Each number is 128 + 24 x the weight over its row's rms, rounded and kept within 0 to 255. Layers, rows and columns count from 0. The size above them is the row's rms in percent of the matrix's.

# layer 3 MLP up, 3072x768, rms 0.0223, rows 2510-2516, columns 672-767
size [ 82 102 112  90  93  91 110]
[[125 167 151 125  82  92 145  99 119 182 153 124 124 136 141 143 144 123 114  98 128 152 135 124 146 140 164 115 142 151 172  85 144 157 114 129 131  78 163 128 113 126 107 117 143 104 126 109 138 122 116  91 122 150 157  81 138 122 127 109 125 110 147 158 143 112 130 107 175 120  87 141 118 144 159 182 114 128 140  91 100 127  69 143 137 107  98 138 106 120 128 111 101 114 105 147]
 [ 97 141 143 117 148 129 119 149 164 107 155 108 149 141 145 118  86 117 129 100 123 126 161 149  65 121 147 160 168 124 176 120 119 166 137 141 159  98 101 136 140 128  94 122 139 140 110 116 157 112 148 217 102 130 135 119 103 142 122 127 137 103 124 144 114  89 126 132 116 135 150 117 146 118 131  52 120 160 142 107 149 152 129 126 180 148 127  84  97 121 125 159 131 119  87 109]
 [104 149 105  93 124 139 127  89 139 135  88 160 139 159  99 116 138  85 159 131 188 102 111 111 142 118 116 119  96 110 106 160 152 130 123  93 128 123 147  95 107 121 113 134 128  65 146  98 151  72 124 145 116 140 139 133 126 129 138  77 129 112 146 152 137 105 150  80 136 146  98 136  96 109 122 172 143 129 110 141  58 137 121 102 118 140 108 132 149 103 119 121  82 130 154 130]
 [ 96 138 108 123 167 109 104 133 162 113 133 140 126  98  91 128 144  92 100 122 185 129 136 133  99 141 131 148 141 140 116 113 102 132 151 139 142 108 120 135 115 100 103 124 112 105 124 105  73 109 139 156 104 148 139 120 136  68 155  89 137 146 111  80 131 147 128  98 157 169 144 128 166 169  86  99 116 117  80 148 105 116 133 165 156 101  18 176 150  88 134 173 156 145  83 166]
 [139 108  99 101 108  92 112 110 145 152 136 128 128 125 162 127 108 111 110 121 118 133 133 108 148 152 158 138 147 126 130 151 106 131 140 109 132 119 127 116 115 149 121 133 131  98 118 118 161 143 102 156 122 117 134 118 106 117 130  89 149 119 145 126 145 116 118 145 148 118 105 129 159 121 192 155 150 119 174 135 153 167 128  85 151 126 162 120 138 132 134 132  68 113  99 128]
 [ 99 127 136  96 158 143 160 143 122 116 127 133 112 113 157 125 126 128 158 102 127  84 126 134 101 150 145 126 152 134 140 147 117 141 136 182 102 134 100 132 142 133 102 139 153 133  99 147 122 126 114 112 152 168 131 145 159 102 126 156 105 100 140 138 112 103 127 135 134 111 115 132 129  79 116 144 112 163 153  66  91 124 134 110 150 114 171 165 103 136 121 146 116 166 139 136]
 [ 94 136 109 132  85 129 148 136 126  98 147 155 114 106 105 144 114 125 141 108 115 146 175 148 145 113 135 143 162 126 101 156 134 161 141 105 119 117 107 128 138 115  95 112 110 178 148  82  95 124 136 170 106  96 113 118  97 160 112 122 123 117 130 148 124 105 117 126 149 126 157 146 136 131 119 104 117 108 145 100 164 138 137 129 125  80 109 117 129 135 150 139 141 153  97  99]]
# layer 3 MLP down (transposed), 3072x768, rms 0.0183, rows 2510-2516, columns 672-767
size [ 77 107 118  86  87  92 133]
[[154  79 117 137  76 167 121 163 151  56  92 175 128 131 130  90 124 133 128 117  86 108 136 150 128 137 125 102 143 123  97 120 114  70  95 121 150 133  99 143 111 139 127 105 101 135 125 140  76 121 132 110 108 127 169 186 158 112 154 145  75 123 114 127 159 135 116 191 111  82 135 158 132 102 105 120 139 112 108 121 123 120 173 104 126 162 100 124 145 155 144 123 160 115 140 119]
 [125 108 134 188 148 166 130 123 184 149 130 101 138 116 155 112  89 110 159 135  96 139  94 102  85 202 145 128 139 130 149  96  92 128 141 165 107 123 157 130 120 148 139 148 106 124 193  96 131 138 143 113  69 130 102 135  95 144 160 176 122 114 167 100 127 138 111 173 130 122 100 116 100 109 188 177 121 127 155 107 123 115 125 109 119 109 129 171 127 101 121 150 123 106 127 159]
 [122 117  98 107 160 119 157 139 126 134 119 173 126 122 157 141 169 122 133 100 154 117  98 127 125 134 138 146 168 124 127 164 134 140 161  97 130 123 156  72 169 124 169 151 131 135 124 153 123 120 121  85 120 127 138 127  94 104 123 112 163 148 146 143  97 110 188 156  68  88 144 158 116 103 129 121 159 147 125 106 126 121 127  79 141  56 103 120 141 119 170 124 148  99 162 136]
 [128 131  90 129 126 176 185 165 115 157 121 151 137 124 147 118  97  80 136 146 104 123 150 136 139 105 154 111 141 153 149 106 107 110 123 164 128  93 146  94 146 159 138 149 153 116 114 115 129  86 141 115 136 126 118  71 140 147 130 138 179 132 115 127 171 100 130 134 111 124 153 127 128 136 148 135 121 179 143 110 110 119 130 115 147 146  80 151 128 130 116 173 119 103 166 116]
 [112 145 137 161 144 157 104 192 135  93 124 107 125 107 120 135 168 140 115 131 151 124 147 136 118  86 112 191 128  95 157  99 126 124 128  99 110 139 109 129 124 133 150 157 159  72 131 145 158 126 143 112 158 136 118 139 124 138 116 156 150 163 117 173 113 125 166 118 125 108 134 129 141 127  99 139 106 129 131 131 130  83 138 134 111 110 100 139 113 106 103 122 159 123 121 103]
 [119 186 120  83 112  95 126 118 146 132 134 149 127 117 107 102  99  70 176 109  74  79 147 137 144 115 139 137 195  92 118 130 117 117 111 114 141 122 159 146  99 105 119 114 170 147  85 109 142 101 175 131 125 150 126 166 143 141  94 111 180 135 131 130 162 133 118 149 122 128 124 140 131 135 145 133 135 124 114 140 145 108 114 147 132 176 143 111 135 123 155  95 121 143 127 101]
 [101 144 109 162 124 187 117 158 123 133 114 159 117 167 115 186 169 119  96 131 125 125 115 143 136 103 164 115 117 128 129 136 107 149 153 121 108 145 111 129 178 118 107 132 128 103 180 144 116 105  91 144  93 130 134 171 130 104 142 185 196 143 134 129 111 128 160 112  47  91 138 128 151 130 115 141 153 109 137 132 140 113 160 117 128 119 110  81 143 183 108 133 158  93 144 136]]